Each number is 500 + 50 x the weight over its row's rms, rounded and kept within 0 to 999. Layers, rows and columns count from 0. Numbers have three digits each. The size before them is the row's rms in percent of the matrix's.

# layer 10 MLP up, 384x192, rms 0.0777, rows 81-174, columns 144-191
113:582584516393505432454520501558489450439471568486551534459551492594550500424564542495601564495409590463459533481550632507565430528539468504371519
106:456569433564515517407499468442468571458540495535488554477533489514381561497425533506495507490495512454532467549433477431482556596571461540525415
089:547552571457494498518468462576492420488492583436606468488452496645464522496447506419415569566512517442485579506540479574448434526456521516415505
097:525488546539518414447483431455527566520524467443519555397573491451501556408535459463452503507491443445467468522506558557522500555479448507534459
102:475522456448451560473510487482578457449419527491572398523483418506556519522478564477482518370503515502499490455505490566482560424537495493453601
105:562404483592436549419492434463364630450482502581476526577451502549497493556493521497537464487491556498516569580566520438480527547531439579505403
091:528479479447528453521526476476532502475545472442444428516426540472441538421527504549565519528491480558528420566469543511456546540594480429505505
099:425538494540493442461426466608425552410550472455425439511488465532454487472498556440514498504394488514509475574468406527488484487503551599424481
093:558510477581510516468489507522451547572489436439426545458541469450494486475399505489594508580517462619489509476484434539483463447500423455413500
104:470515537484622472438493461483516538522500433500517510501456521356532438562501505517509511510545524449501417467519519578584390559568524478461544
102:617450509453455502528464450507498497488454520485417571491535512394499437512492449506579485439535561547508516571537497481528365478528517479505557
097:513560523548515571385515461548473448521475517538560495530485500547525612533572433415499495450413472479441509583602513480457479466473550497532413
101:493533561464494525581503434481532516573502448424466470499473498479579472460517520462503495527447489429468467449542411484520490489487523511400432
101:421513407471528460384480485446451467489451421593499543544454465541448612477473450553600541458502504554637582516463488494502488482566527480434480
104:486439461572481423486479422505490518565545472647487502491498631551509530417441468471450512517562506449551418483419435552497531565499498555495508
092:443497481427536422499492468490628516515486545494451478505423622479418562517582504461490464504526536520558521512520541487431562569468518558471513
106:511543469509556532461515510539497554459483508555557543442457499498531509410510460564547483491428478517479439493444568437552437456477471469384494
097:514498500526544449505589474468528558424470530537568534456555471479452542486508473562532405477562565481522445496586465529528491546551405475562523
101:516512544490428524518537588559548526586567446511576468506536455515458510467494578534473517494505510483506523461431484443524551458512428501579548
102:507495537482482435463482576457424517423495546464512480449505382507481556553504601407497547532413468553530535473415504522481453447479484517508540
101:612418501551405394434542464430475498556529633590412592469451513515589516518513515533616466433475445521512404517414599507488527497443490432444510
095:523581472533465505552522484588581554456532495518532495533500503540487477539482442462473478493504455477411431562574448495542563600500446512523539
099:437520390411490559504516486490510497624429506527539500503548593500472493528490499504471456438493406471515516480424427514495528428596514466479420
103:497478436511462471625505458555533514484564470511439540613397567489477545526386552537488604576530427521542554466596467436411518442462554494498526
095:478529484513463482452506507462489524459537538480491492494397410627540498570476432386394521498426433426567577533477439452499542499438470496462492
094:561525478511585486446450464536558462501561556429475479518538446459484510486557594498587487519549420506514506579441516481533592553505593532489549
094:533425583510517503515454542476534532500419538489526578508490484475620469513548522459497521514531470445500532563437441526565539498522545609545517
101:426460479482471552469504457487527560534511426590530490565523469469524467487517534423440445495496439519582490448458491549549498627577524564461555
103:450474470420388424537457482492495504519482437438442478464486482369361464573522476492541444516591440608553456526527495537516567488469498428466479
099:542536573431473516555525508540505491425509447562455439574557493510491472598530389549496542496565391475532506548458500475425441615476496469495498
108:522529461415546470525483509509608511563493455594503461487492520421478478481471468519428534473476473411553505460521509441433448489522471525364454
093:498483456485522400405479473570546533437480463593566457530470444385489410432465551463501530458553463536514466478447609514470461510524502461485468
095:441517507481518489488509525542539460474487446455405400519533468535534431518482519527524456520507560548520487464503536581512582448571539435434489
109:431504486481514555511530554526536535549559514534535464498454506551438515480473521515439538585515422589534552567503447477522464521545519502536455
105:409470579544498564402455517462481444439556454525477484406488443553482431505498440536540508533533612475471464352546495557445551529558437517438462
090:558549496479432496481525421584546450558535518454548552495543456487498500456472442480420421551441537515472455591514524558551373466489507446423535
095:601487458495446452488510582474583448462457513475522569495422433567538509481480457523424428472483480492480534519422432452426467489506489521514481
096:482432434549443452484492468457494420602405400493466531480513492523502494528414517460450478468443525473427447487496554496506530493581366476450530
099:512444460548519509432467434523586543487504531559410446454546428485431563542456438488480535546426554525508541448496479418511462503433569535539465
103:521495464491530483458522555520491555561504415488536529532433601507473528595453520504488463507462543505477526497502459587490575538539562588517518
101:444492576505557556519548541563517545413598443507571480540502539444614487545397623449485465549468573465571490483458511492490537496531539461480507
100:515460502560448462509505497466546578522452411477481450447479563547579446479457480563502507477556446472498487492505526406561470468494449437392440
096:417509461477522488558426476523492506451540508570506521468475496479438423586464525550478528468563530526505505599515492487553505496435488447471403
098:491460531450435499486495460531461471464468565550442523445548486582542478456497470495544444442450439515465473508454425537502524458504408504524487
099:404549505528554512401495482472545511482535468428525555478431504442569598471461479518575439505452490501512485450434461541472526503463524476487460
097:452503625509548495471504465467497473467488510449466499555574510376510451519539538562457485582480425439522558551439498493514469471473436466495455
104:553496470515518452454448491538531513563583525576560556483388496563457531569516544568414480477485523609541498558513459511538458434527544507523503
108:465509493466493457553536476555504504479449477472558488427502579507552599568553504418557490451471524469488477574459509478503539626413491525504507
092:593518524428537475562522526473486585496535524550493572479488533535545548489434504494546393421549547436472475511518610460497579488513610528442456
094:644583493482560508433524520524469572555395465549556486463508530550493451535484552471564508493520633467528442383459485502596479583479492587496504
110:622511453448501525513527442482497532448526482431472452502550457534410452547514467524551451433467513505446425642558516412517492514495485446477562
107:526618451496477516546558571536470441438552569346450524453430454453611442458535430509537415478440571527485500543485423449471481518537529555486458
095:473492522517517462524521516540586527564523571512479498473515525539469507411496519480498482505575424466572482538460542657421492488515588472490442
104:457509444581490506544527514520487496576570522481441454501411433488547516474478467521525459491495507383433537544530438408448510492550505429513469
100:496419536460530474541502596514474593476426448544460579488555476583513517482412432504433479438503564449491540482472354460428493526500486462529483
104:539505581512421516524543471454538445624486574534644541442476507516414490444482599439608466412425566451481485593429485488587558587523550438512427
093:535470439528445514441450448535492508458427456557485522566445529455469547545510494451520574494534429486472565539454571421513488489423462649492490
116:478493522529559462487535441490502472465434426468554470409493490536423491525465503457464490552560582570475502485510500493570553505332541530469559
094:510569445491555417425475467503454362512421440475542501538532501484546582511433501476504558485514521533476618442507511601566504451546546526538485
101:461516533374486488568472443460574533424483585534543598499511489405527496484561573522551433384529572487500463514438511462523535366519456517459436
100:519546489557483529465543508585522469408483421512500504527470496532648500491598435500412467554526580443555505514491501416508481520427482478440575
099:568581588468520510463520468520454501545438407489540497497537506537519478599460478492502458646499411574503526456544474473627549458526545449497483
101:499492491545528471504495482383415426458455408505609562598423495500507512487538373526460591531534521467471445391553522565517450502486476446483503
104:547530577418506458510539493476441457545550526474554456543434490567493457551483480542499430561527521448616491547549442421486498537387554378511525
099:532598524525525528595489463458542472522555522488599566477454550517571538486515492498466499536507578531420559533432460390483578539456539583476461
092:494464501421526494471517435510431451479583503592511419586457502499477482534501468538558535439538443533583514514523483447447499563497468543485603
106:444408522481437488495471550512535560481472510601437445489519603512569477468539617503492526428469509508555574527452563514622503436528537546534449
107:484486469387575495471472474502459377582478428491404460488506595467538510522543538504540478530513560498499380600400475460469515551459462472440442
099:485546557419466464465453426536480498485572437540415455536495459503561445457420521475527491505441436521371416468443477530583486494468454506515503
100:410457537504521421554453455510431535510551458532454457576397481525414577446477509506503524469503478489466471535502444459592485472473452430466455
100:535541447538548569431485457504477550522444590455506466510508520584512465539474491462500524545496473560564582467543423536511480538448520526471453
097:510532523522570545514517495438605441571435512531497538492487518440546569598481454515448565452489396382579583501498555571460541513364416541574597
102:470487526650550464561560470499511506524450571464466493463492439483482450431496513382534474399485508490559472474552557503584447596525524466419486
104:541557516521515505405499469494557432432555594469549437533456370460470614461503411501410549429453515504506470529620546487492452548511478531451459
102:552499474482525569463522579544459513514439488564505526545429500506536490365508529571519550568437459556504526505507508484434454423561520493532463
102:467580404494421449405483457595463558485512495544422437455472503424525472563449587553493526452447464500528561523421596485545521466573450479543537
083:542436455564515510541465388438490410484472506473455592491494466526445498455589541522490457443583595491482473500462508493474375512496460618418496
094:476414458419505468476500484538603500374499540455509492515509510484492545520435551461435403588476508495542536538525469504537599524452547411502489
102:505417482565504473484488447515511465547498497562459543563473501487538477504504511486520541513516506489450431556441501558536501493511518467594596
094:505539438538506456592505409491520447434528493508514591483438569468479537452526504484451458457453545472516571453610512474498417446469522432407388
091:552453448484482484523508485533608415481469525518499593433494530567419503491530521500559531480530540456530576575531513492429482388492473458426533
095:553529512486480436505513501434565518448447497481613536487535596490500475477521661550499432584444545489495473477554524439474468406510521484397442
102:398565557500459431391512540546378509533506468453527399594481482411441535553444510461518523572460512411433487513496548500556488550547394531452499
103:544550435582502465556476546442545546511468411509474496447487504455494513446433579514472544542467472513539444499533506485523466463552512417422455
100:414475616508457428502480509530463457532565495593534497519522515533477419592555452463384484492571521513652476532549496526458515506494502503515566
110:379481444432476519477437594580486525467564514401497501508555520594547510503432494510437496509502514525517519519704555467516531553536497483423498
104:502584485528474550525493485528576474537532532556452536563416455495480511467474564474468534532514482492535495391486566398440553562483529544473451
104:437459507474534449418496511373509465473522545547410474526459473520462539485556498541500577476593490513444521588478589632513600500543596563467441
102:438432478528515521459498445547457532535554579527494548401512434454546518499503472470448510536648475445494391492477493492532523474373450543479517
096:558570537433523462542494527482531485467509428509469529520454566511548496520507541547555398504564444502558503467412505470479605589482422516533508
102:417531548433550509415490489441536417467528422472529475444542411518468461456490472438593481528508447480543507391444540559464515478485464513428481
100:601508527539596499516491561416474458584559556519542428482421534535483535395459473576475634514501435523530502572577475537458528540450443443444571
098:494428536490511410494449557395432527519519569593498479524632514554489542499495528531547527508510526633585530473507508541462550534423510557432477
122:454507496511474506430512575518514462438515485401577470444555539430474458499422468515470433504430484540373511488381532471455466472514614458432546
# layer 10 MLP down (transposed), 384x192, rms 0.101, rows 81-174, columns 144-191
110:472497477493473467514719471518485523446487535491530493467536536519503497470520537519491522525581467533446482532492551501517462631429523534515575
103:489548453527529481556513510547504409552542443542461429455424568508500453450511496464550475513566528462481626513540454422497461493534496503480516
091:452482407503469495468341540559552435555511550466528482474524470465563503506528434482481518433516539454531490579514541541546492408500510490465560
099:497493584471492462482440577614516519527535419439486500530492507527478548563486622564478531569473414502530491531513489493517472547478515480378373
101:465536545501485499502434557483457499526478552503524549491562497423436495515538562470553486499492537523492554415537600511475450543434475579470459
106:548539502491482570528618588479505484440522466541542499553590441444542488450404554492444507533499426580489478433409535548576561603513524458492527
093:584573511549488563463560440560424486554470534521537580430543561525539512592486567483406522492494461519543575456559448498569398474442464525438485
104:523463441550454431480529496496572542485462538514529551523529539393472471474642492497469457512428483398551467481520535486492508595496542465518433
097:520491425406522560494560420530508468463538573479470559389498566460561508498572494477412555450429527479468487542521461421435552441474563557450502
104:465554467485456513481595504528444414547529479506529393504506483494446473534503541459522451505571580582440553489400434496454512539552524510523454
104:472521499435434471506382380486532460552596571404463502503519482534462501429570490459542553447432517564495587556416443525450554446525491539477498
096:455527486488479454510543492589454525537490469553541517569512522506485556485468520488484512480494480473555526424425385435455566505526462427492544
105:477560472513427495469216445511533496445466500459551447457519443515495395455517507520533558431449504527521416524477463437512499522581499446550513
101:513457458480526446500445476542465523493525443546455558552373523516511580497401563432499533533525450585427407457526455473476487477499371579559535
104:479464424464443488443544528483466440556539534538497435459503466425522463465483535560502431439401543467511642534540477615477535499529491581476467
095:479501514461516494536447474477539545502490516566525605551529564364516467467491450505466450511538447499502460504520504461537606559507486509490593
106:468472508493411521421580507499479487466522529509566476476392517486498418564424545446534489480465428428506475465532420518513488491522495511543523
097:506472499451500571505329488433483522437536514479404480507505390514494445548532473534510566458487486467526498502546582456464407531466471549532488
098:480554525461606423549496482554534461466510539455473588511492584494467516497416436572489475613508472548452552409548505498528500471501485473405459
098:519497410438603511590535469421512480504477532462481425501428456462540450442474507457538516492516466477439511468519432571566497505552598456476538
103:460521526492471502533330566527444567548544462561431429500587519451561465405478458505529486432486469577555424518509447517426450403624430541549539
095:550500451418561534506476435532554559553439501554481493509569529493445493563419463559532446509508462500419519476473546505590545469543582538430477
098:585494501500491500382585560455498496522506530526503526621457488459416482517519519449505484497517504444486523458540432484558546562544465515478519
104:492564468543477530501565568528556447414531409541510608594492546462464573473490469577467521585512538511467416539396400485506631558445465481566453
099:527438601514520464461522429568531548512450478511546487488566493444518535506450505520549518585541536542534479493423568571515520487513563581527430
096:465514572528551500513440494552469518544444571502458533482462406646445483449470422591486486497493539503531510593457541501533442483519494562556506
098:499503495472516498535526559476428531481513568500468481516506461585582504517518555529527551471442511481486525485520485613485507465419501470506492
101:595582595467466476505440532452534522438486554576501562572512535467520530457579482493554408476405466514468392463420423459512502490498459449431460
107:472525483428540447493248492448464490528526496503462457535483516375550506482568490469568498551457559510501463522459441551476545592556554469434531
099:610482526552548453526569590501585499481427585507528513404475552489480566476508520511524535527449477474490442561502533476496543471433513489465482
103:491473398500585586470498524510369385549551440470508442490499531493540468525521442477468425455446569498521582486512607438482567482464438481519592
096:490515502440438529550672602471395508417491516522457517515455411600479547454467405564465518485534501361570483564529521481515472509566507563411475
096:437446513540501480550522512582520512437499556499504602445527563515503521476477463482438519351515502516545543489483505526475439499538488563501545
105:521483448575506510571547533516494437550485423552433517474457489576537506519436410423544485550470542418501568559545528548644490536450417536476437
104:513530476458487557550406506593527398455560534580462557547511462476478467448442562499531595460412497462506397511448532560515465435531543555399551
095:475509535478512493545637538495489496475503519561501566523535519433605514464561515480525555387467551440507471557464490500491461556551527596490553
096:467395487514549537459516516517459511469547417509554463439569430423463559443441541527538595425496465506434439546417553514431481584473535521524599
094:456505521486449496463287556517552511646554525540429509521502480615488530486511502425523510519453432474483497522499455424524440525467559500482531
100:550460484494576486482493449577534528533468513500465500573473565459548538490473467424494451390445511451524450578504581456544485490466522621460449
102:430442509449451506513395593443493419486485528478363392515506516601505437500521420435509579525524548529407438488513512489516433475498509484429520
101:506528574482466461452313422453601539553444435539512486498509521531472501449576412579534496442450434516471440560483501548596517555410506509467564
100:502467508402452470506544520497484504515462442535638495592533488489498511413535536489541489429490515573519462488445455511407483594575532506565524
097:511460524497464471536504571537410440504497484461480465484427482433538479435563449534474570504498449566529605471542481417497524608422448572478557
099:624512484475536476449511483524584547462560532421418395482574555495495529449541516473476487462536498606521495468472491512530564466448505532476572
100:626550475455535533512545500496481530430508435453517522512514469480532468441473504543519468410544453469487435548420543485554534409573503455580492
096:579526436585519495466539587540574493545488576470452527490517524563562546454489509510556611498482580487530565389568487488450586500524556439488567
102:595526518490439427483380539546490504580625490507471523582479520441519566498432488458614475466497429527496549549477586541476617457565491407385503
105:537517461550567528400403473550559462535516501440459453461493496570531565447376459468563432512501544595592493533447494474475524518462538467462501
094:431464610454495562496300486395559496463530348511491432497508477539500545582498479413529461526460548424569456510499459546476443499466496486557392
097:475441483479522507506394399519451428490594572484453581504509449503465548450465498517415561493436541490593471610450499424419581491465495598473440
107:622489497527538535504358552569539505566501516477460431510457403548516460547539530530443494494477485500540655452545487453540543490501472558426515
101:500545463506382510422320510443534550479501542551466516614535497477548433501513412553456521539479518502477542454459509449462437472550554408406480
098:565504436479503521546495486512487548502483587551518512362431461491586518436489546432423426460505445526544443475514524496451496549569391483418482
105:537458511407528560529462591565403508507485522482497485383481541457550469481496502557534585465456495558531540531453463495432473469540554412442376
101:442471483474583492525521472545523493519507572571449507499523526485544446493593495550471491433582441529612448452420532515484536483458491518523599
101:519483509528555494461422594372532459555635443561502512556444458553528421477468456484503581596545440509505481379489521567529499553558568520480478
096:427502496523576439541359604575513502458421571486567434512536524503491497515404526370492499513477609585560479492545491449508456582531568484547569
113:497498554525436579514286435455484459466418518422463455440467506529540489481436466459493483490547535580527566611569499491538537552512423481512564
098:443456565499498552443477536465514508497523489567572562450534425432438416482541440492476453496522382469584441554469568429480449537447515545436532
099:537468587509534361420608461517506466565447566461493484548397526498509416479447470578513471559515466508503520540516454473541522581514495504415524
104:504487460492518455567543475502471517462604516440537544566452557595392592461486565433565498500530442437505510560499503574442482532495534430431497
102:508533484536439533486471515512554566556497423543397527459502507507534454494504454487489482429482550429484507539441535486530482408501559497447496
100:575479568466480588512553453530454451507473485502440429456568500482477537590578518513559533423537451502370470537488499468521516445430386473505468
104:590594553546533504452653562444472519523479542428473449576419531635512574477445450544472404539521438469482516481487582537419518463555491520550469
102:480564556520598564520566528477544550473432425502541508462428525525493528574550461572515521382436568415473490498540361529490491472613567526476583
094:568566452524527522481424495527468502397519486533490490531515559445507537514456492452531492507454592441526553478458504513566479521502487515533526
103:463524431508471499518611508531426527542485507495517467518490469423512447506485563484517462529543513493500443420539518703508507551483443505421514
107:536460421556580513497589610452518467467509489524449471455538402518500494568514498447496499462522416503560514435552496548507485543559560462550481
100:540538474529568515507567569503485541381414507550478455605518539591465617486537507529565563479475536501566568529566513489499511483495525477574540
102:536527524496523469477651586365491512470491592526580456496480508409560495518436553447530466534554551538395462521542556543461401561542482488520578
101:590517419489399662515514473543499460559464445514447501448505574451485499443434402517520494550565476435565461547499571524492524459432476587500544
100:423537554461493521511388485470552414473521531425462439611535462568470492452517473538533449412566462485550562407483495581425516437474548568558539
102:520472382460503514532497539488453496564462511529522512516520484505586491480492474512571509453562517514514481482464515481564499512487470515491494
103:609466499548490554598434420522525589503564488532418446501521537501582569483441566474492551541535422483460369557519526524420502401455413473536486
103:433495536474522536528683464524481597479518456446511588444568527544487479519480503546483493517505507502505606574518453436545507462439513468494499
102:512469480529638442526638526456432493473494444491561591527464436491479505549517509431519597627481529547503588434524486493590469488546508500535548
085:496571548514522404441493478504543440498516488545569522566476555515535560521471497390502507510482459575543537546544503409474587523448466343582517
102:512515506542447515471175496483434526553447518518420481551588509507495494498554537414566445461428555510520481546543532497472525472565517526507448
101:528442555490498548445573486492492546518456451469539540497560519516424500581464538595442451580535515437522519483535481555563365462384560532531562
096:461534532513521437564377517537489553502420454418537460554495487497512528532494464426481454572541579556464529527573554489468559433427526491534473
097:468455529559493520448251523519537498578480459413476507510474520500578556464473434471473469505597545553451538458470470544475463535488470509579525
092:506474463437561434469399588565426469499453480533452464527393569453555538551463439587570468480470537579447512452538541560504442501555568543469586
102:580423427521458465511542641502468535459529381537545596510525473537478484563474532497413493442521571543621609489427525531510449465470543457448496
103:507477446513448547490333451575460496437502506492514475465493460511509599468502506511529485475494574515484527442535508509516486449537534530413405
098:430517494502409532406440544431551514474422573520476557489459507539474510444458420567471592470523452490620530511421533589508477501440501571538414
109:529451473415385376468618457520524489433467476502479412527618478550480476504524526509503449518495423549483549518487542472466582501472421566473538
104:564515567489458523405589548608486476530539469429471515474479579500534499533443472480544454547535558522417496534442500436458494539405546451615473
106:553530482554482483490476544534486544463514469450603552433560443425528480525449418560508598464467491491542597492540502481441487474461496439491495
104:590513514492530510532397519438503433520435547519481402476465467550548527572466522549492558529461527527486587475595543493520443611543564567455516
096:530482468530564555472432507471539517542477498479488472431517435588469433511531508484493426390537414452534449548550523578475421496454425494490458
094:419513477483383480533634423447459471466518493499427425458477442507463524513551495531483458543457461566460587493451523526427507500424499577447558
100:491467536535518565479528539421521513567519564496490499543488510436441501586530573463442507415507416487508500491562504631512520520618570544609472
098:433441569462453467536353512452471503499518470470549517477492447557542437544506432486463546510485461489575440468509516532523557403492502523477532
112:551493428587494517508467429575535578458514542484483467523524499469456545487524454522432442493459504520497561531482484535438508399504434535485526
# layer 10 MLP gate, 384x192, rms 0.0759, rows 82-175, columns 144-191
106:470563490507515533433529495463465480508560491502565505457434477504486570547503476459541449406545469490565524425598499481629516457474591472533448
091:534476515539452523559472521476430390455474448429465605422626410559451541459524506458538540491559547480481507464472540522554492483491422523466533
092:537496536530457453443554418566520542539524479478552556461431516527433514422461437495436591514506483510406545495507424532562480597467454538569477
100:552568410446431628550553436495519518442526488497496526469571496443386500421500483530538500564557500608604533447608506522534541483423469489540491
101:545474544520511447528537569493539506470515498503519440540481416581489530524416445509430513515443514590538583441458547447491469411521576399496488
095:532584550530526500442538460536526517542520549434550521540435564516499451523462503538458552569486406580595606472575524492493569539444511451421483
095:580569558515389550476492499532553470434470506488496564499504489504463549538501456535598546425624493608515485547532380545431541485479498545497475
103:528436529441533456565484523449429550568584473462517506541481621374533537503548551534540495495416529479479408564464438462516513445579449545509492
106:506583498410361505481499449413409538514512504471569491476425529475476545432557470529533455471537566499461569589527480455455499430471557537481521
103:518459448481571505507517538420510514476495529452579516542562495342561558456527494506524477502464476466518620472576456570467498552537546484549462
098:441538514451502478496501496509504496620549481446373467501485512502586525577546516498528519485448504493512407428405591555489522609530461537571573
096:479513542511411464561477492452532550638475530402400489526473531512457561488456593477538530568412477520452493599494539536551540525510571586567538
101:576427462614497588521594504472571552525484532557487491571522462511540530521453464476505537541506464556513565495478552492494517478477394482438472
101:538522493492571591571532424570494400419514420512445512526471490415536505515526497538446604467497590582558577533545530482575400437574534437457473
096:457545514479427456540432437517518521477527554442446505504534444495563457489466531484598427510383502516411499445519525417511490418536619595503443
107:520622489527459517458518601466500428525496540489431585574427626496562516541471494501627491491509486518578583564431505542485494497630547525551541
096:487498571469554492399564440440511497551578523491416454528568465491497512614422483492480417546544446555464475507460535493536555542494460461479457
104:445544596498396403472477481473554492511478625473545477506555559429487549498485491478536523549524583479516539531564588505581521573504507606519501
095:434501481455516503475405485530552517548569401505511515461509555513495506474512524499479478542516501503421566503557441451334456519486470565555530
108:466535429551466606536566490474544542598454538593547502578470555481509557471411558479562486511536407424499483436572498556539449537574431547436423
099:541535416517481522556489477632533482509504503495375476465561486467430547513396442599534557477492533516461514480513512512514475552523521588440486
098:480481555481442561564523416417493408381497493491474522492579520559520562421503533561489527466580457472500454499495568535532478557494523519419389
104:489541492487490522464570470509480449535611488570507467597445509608499521540450474479529486494478531501556506555410604446524499476453606467532454
093:539476502466543535588550432543429478399525560474454567430428505517441415510558451510580479467480560482532465602530514472462411444548465492410570
097:469527454440464530476456501435560453495530480436494581501570544572483513557485588580445496533494527518437510512414429484472469477506487551552520
091:434533517438470441608482488505539495473543469481515587449509487434445510556470501400441549539460563494487568519489507476565527509517471538511518
107:466452578545501586494580481458489582506439408548558422561529533489513546560476538464517511506502574459483486494428483502463573447518538469503401
103:524513453457466515492513477508507522479510434493488531485416534410487585521570547509595392518468542498538522525497462554494473413612408442385498
106:522475507450487466556532483552454512528496490435552377473511535443443466530480563498541549477532504555454460458592532468512467502488561501441510
104:477515489540452501591570529449537441545488517408515490508440461439490436428445476516566521558491491531511482492587537423532456519557529487507534
096:475486568486515618514530495600502516590496539546425578498499456467486532541525480523501486479452395444455512502453633393470513435521550553522629
100:417409467462475436499563496542594523478475495462508587574453627502435526449462550489555488503509523458510504464480490475408397618441542500623574
103:530529513518514522470492575411446483505459475498493535580490584608449571523553472475558497437497585560556561485428496547561539406510477621473502
101:505563529531498587512507577545574434502582552502480532613441495439458496536405375526505441436591504554570455518516602467485528545566455491387562
093:491474478508553577549457578509504420564403508492482572460568477432511514496607542490472518469445548488535542560449597485523485492581544461467540
096:455505469491544543399521461467449507481506404543589481514500500515420594485464487551487627511501458535404558548576547495492609507491528471447559
095:435453500594514498472496479459569433485550488445503520475495461447526540422442411473486510412503545532504404535479485555439449427447447531509360
097:484453614469429596568530486419522482503547505533489486480541482431411553606483520506487498481447549525462489487506478483471572424418500549431481
105:502515444455464474498607501494510498526505354371593438554471515384407558604420460557484490449542569530479536451477520516467492497502465443505542
099:443523508554473476443524508560553451449587469507438480532554468562539447473408518567484494564437514454570529564494488421464511512500517513575510
117:518527548411493469478532522579563508570437474490538484485554451464420561435517486526530473420428426504502437461455539603423475523460550474526479
103:457514525445493466472565430550503458446530499509490510513499518504522558456458552521448521518479552591534572444389592546485433482493553437439585
097:498528530595421523429432539460559401473494465550416455534522532540509599416453564553605486632486450483448525466501566550580535475561472598605498
101:561540558484444457489508564466455534485505453488578511453520531486356539364601541560524428515503620498435465518525442571550515460590505542423630
100:457510529564513494485560437512494523517473554490444404501423513505492492517563463512519536541504540476413514552407568494525552504487508543549490
100:509576454499454467522572439528410534523534437604532523508517483520463556561412509554505488581522551498512481548500581404528516487489530412428561
104:496473606514426516516499530456474522452426521507465446529478573476571553520568421562501479511440518527550495516400586455475481459508473491502482
096:546431501530560534562534470435498581460531484435476529468473502491535470456491429465494580486575512505524497429529537401450508521549510436484507
098:498540504468481550478448450419482427500545551567519517529524529545535504456477442508518476532477559427531533466410430501402608474439563536449562
107:516488421419521561440565587496543417478578577508513485538531473488477501523529555532517467513413641491534506523521464482498485477548578526471473
107:543410456419407439467612508511514478459557441404481450504488444542577538506532463550492472527426452475442521492463506486389534484462569482428438
096:434496540543475494523548518522596460467558557521542553534543479484512438510483425506500541518596452506425505483438555503436531464577601520523478
099:419542478553415591486508548468462469480540532448516497481518482395535547450400431491528421554465506504415621506481409519523571588508515501540540
102:506512526522445505562558506641485453492525472489495610517500509497498429516420528663463517530549476541456519489491463503549557510531481371449512
106:482504507449462562465552466507536602477538510433502490486504508481526573535436495494489529469546525545479535573519505451517432473451529484437395
095:417407489552474511506451520509523479501541406445458480535432572489518524501441444511558502508404414438445530488536552541514556510521477483533438
103:554552500517471563443555469538492527480517518483560548529467446494528524461518377561521457506488477464479545437497527606547519432520521503505460
104:539444596482412485529460498508500451558561508529515517549522473548434450559530469600479493520472478573521514591535493486395532412346522556440491
103:472486475450451476560550529491499510505508464480516401574457520581451440523414516551450510566490438530456472507473527520542546654571555551555505
108:462554476470510548461552482492500517530525548441490459560461506458546546570512532558470510482496571618488527573399534407535522527507554547513502
102:493452496457428541514514412465521412547467504492462557545538458411414532539550440467468446571447478465453492426468539499528512482601453447543503
098:405519501529513384490506508476529574518442533538521533546507513482505465524458519501521543483467499503438516498555405492522541521437541547450384
105:454525450467383532507592514616509587521492474535523490476487535484465572466453438500505530518428471515376570620478527461524573522506450501502385
100:438460598488432507518433356520616437527499532508499545594474534466538506470515537528533578481533505555466470484474544481499463485606585609495507
091:533457505365472466572534558509477450462505579516380474465460430565482537559535546564470600521450409502466587536521568526437569508477558557397526
100:633481453489498415398548407550547486536586489510500455548578450456489510467515492498522507516492516579537536451461510489466476493535386437581548
097:549567517467426517480453368492558514460511503532497496555545422550462442496575480527534505501463486496498423519587483491508520474532429465512482
106:513440543474416570546489490532549430484561573453491482590462452468434559457403537570377464536438588441473567433562555549556434526582474570501567
098:460592520411488498448550449540546487474580557517571526498496605499592370595554524503627457422484523466435447454447485514531518492497465579538563
096:448467621560461509481471505515529505505493461391517506528421585480467520612468472525539487525530488440418604613552448535514624515577518546552473
101:425475476457517499529507500517525553539549544491490564568503507465532579516533527584521504550494578417499646525511571566563488464451512548501450
097:543509478631432447512582414469518471448467548528575494578510433500543439492440456525539443473591520493484543458533509503525433490444581526474507
106:432449521534461532467472503453495527531463550524492431563556408492439425484536554396492503593455454457530516532495475465558389555534569586490380
099:458420517473521494482538477520528396550523473392531442500486528504505529560473538490555507439470490475542500551440472470527418515498588529490486
099:468544461431471541430519561452532479498572515471469587588478506460448554554482473495482515597463571482467531525420454459496534489450568495498503
092:499487530476584517520437531497471518448515497443429529523573469552516495509567446495577485397530578435465527451478422569480490485491569509488469
093:413517501524516553518469522497504526552556563531430490508652524491411460481451458422514444560492532537533452483542537561505521502582471454574500
100:504466443415525539419527531468501446533490556559470532552515528597551494498488495543510440437517551573497530488500448403432518498424518548491477
099:472502426444440570483516543492500462475566529512426471482541572548584509478472561450536558479463447618507506480520526504396463445407450476510484
094:553493492475570586489476479448471478408409568537526484523623538535528552431488589508482584521442507503485557530469543482464463372509581513425456
099:466568554477514558434485478504506560463467529486510482547460468437545538516450466570557459570485509394446535595513545550467524455531485455521449
098:469538432537497555521544446511479422596440551510459545546446476486567615520498449487582455534400445504601589490496470510520483417465431485532501
098:561681570543442457504470498483443487423442487577551464491451482474487553454493443526587430603511564471499473570514531471481519481550598517463492
100:566570478490535508468511481474577444415509478492573524557504549432431568480365559478447559525592489497504536526581479486554490400592549463464507
104:447528477471493472582595425498562476573488422479556504522503497452546511469546573511499490432504563446575434526454484443523503489408541432515517
104:580474430559459490568503553541452468593447462392453487573550465545476483581474516597478498501449518609475458454470533590460442475486552531444544
101:418509499571602553556490544422555445527534487479600496559496527495521529462515414531508540396594602545475632583533426528504484550563477467557474
102:477498516455490515550589474500554552454576504530549515504549492452529525416478491500557458474426552421485507455542497517602541524504566569450474
103:442551569436409535515468479449481482521474474528580540490568512484578472560486481543470434457564492581486571541432449559528568423542494505436595
095:485443541486523439454486487439573512542468462566506458515527491478457528530434455500541499444588490503491488482524593454539505518531531505571543
101:489557541424517478508533487498518459493462489496519425600422630465527519537446518487446583567482444519455500615493452579508493601530504523460521
103:406504471451505492556464480474505529624523482615532491583510563450473530538417506548534480626424444500603556448504532563501416535424591565444466
097:559533509512555549483526440420425536499543447397375588564554468492465523485543460574518515486454524559440437542553510440654489543504434575523456
101:513467460441480461444586546505576502499486455478397559485471535474528591493518524511508538525533504517583519543480454567424490524459488474423593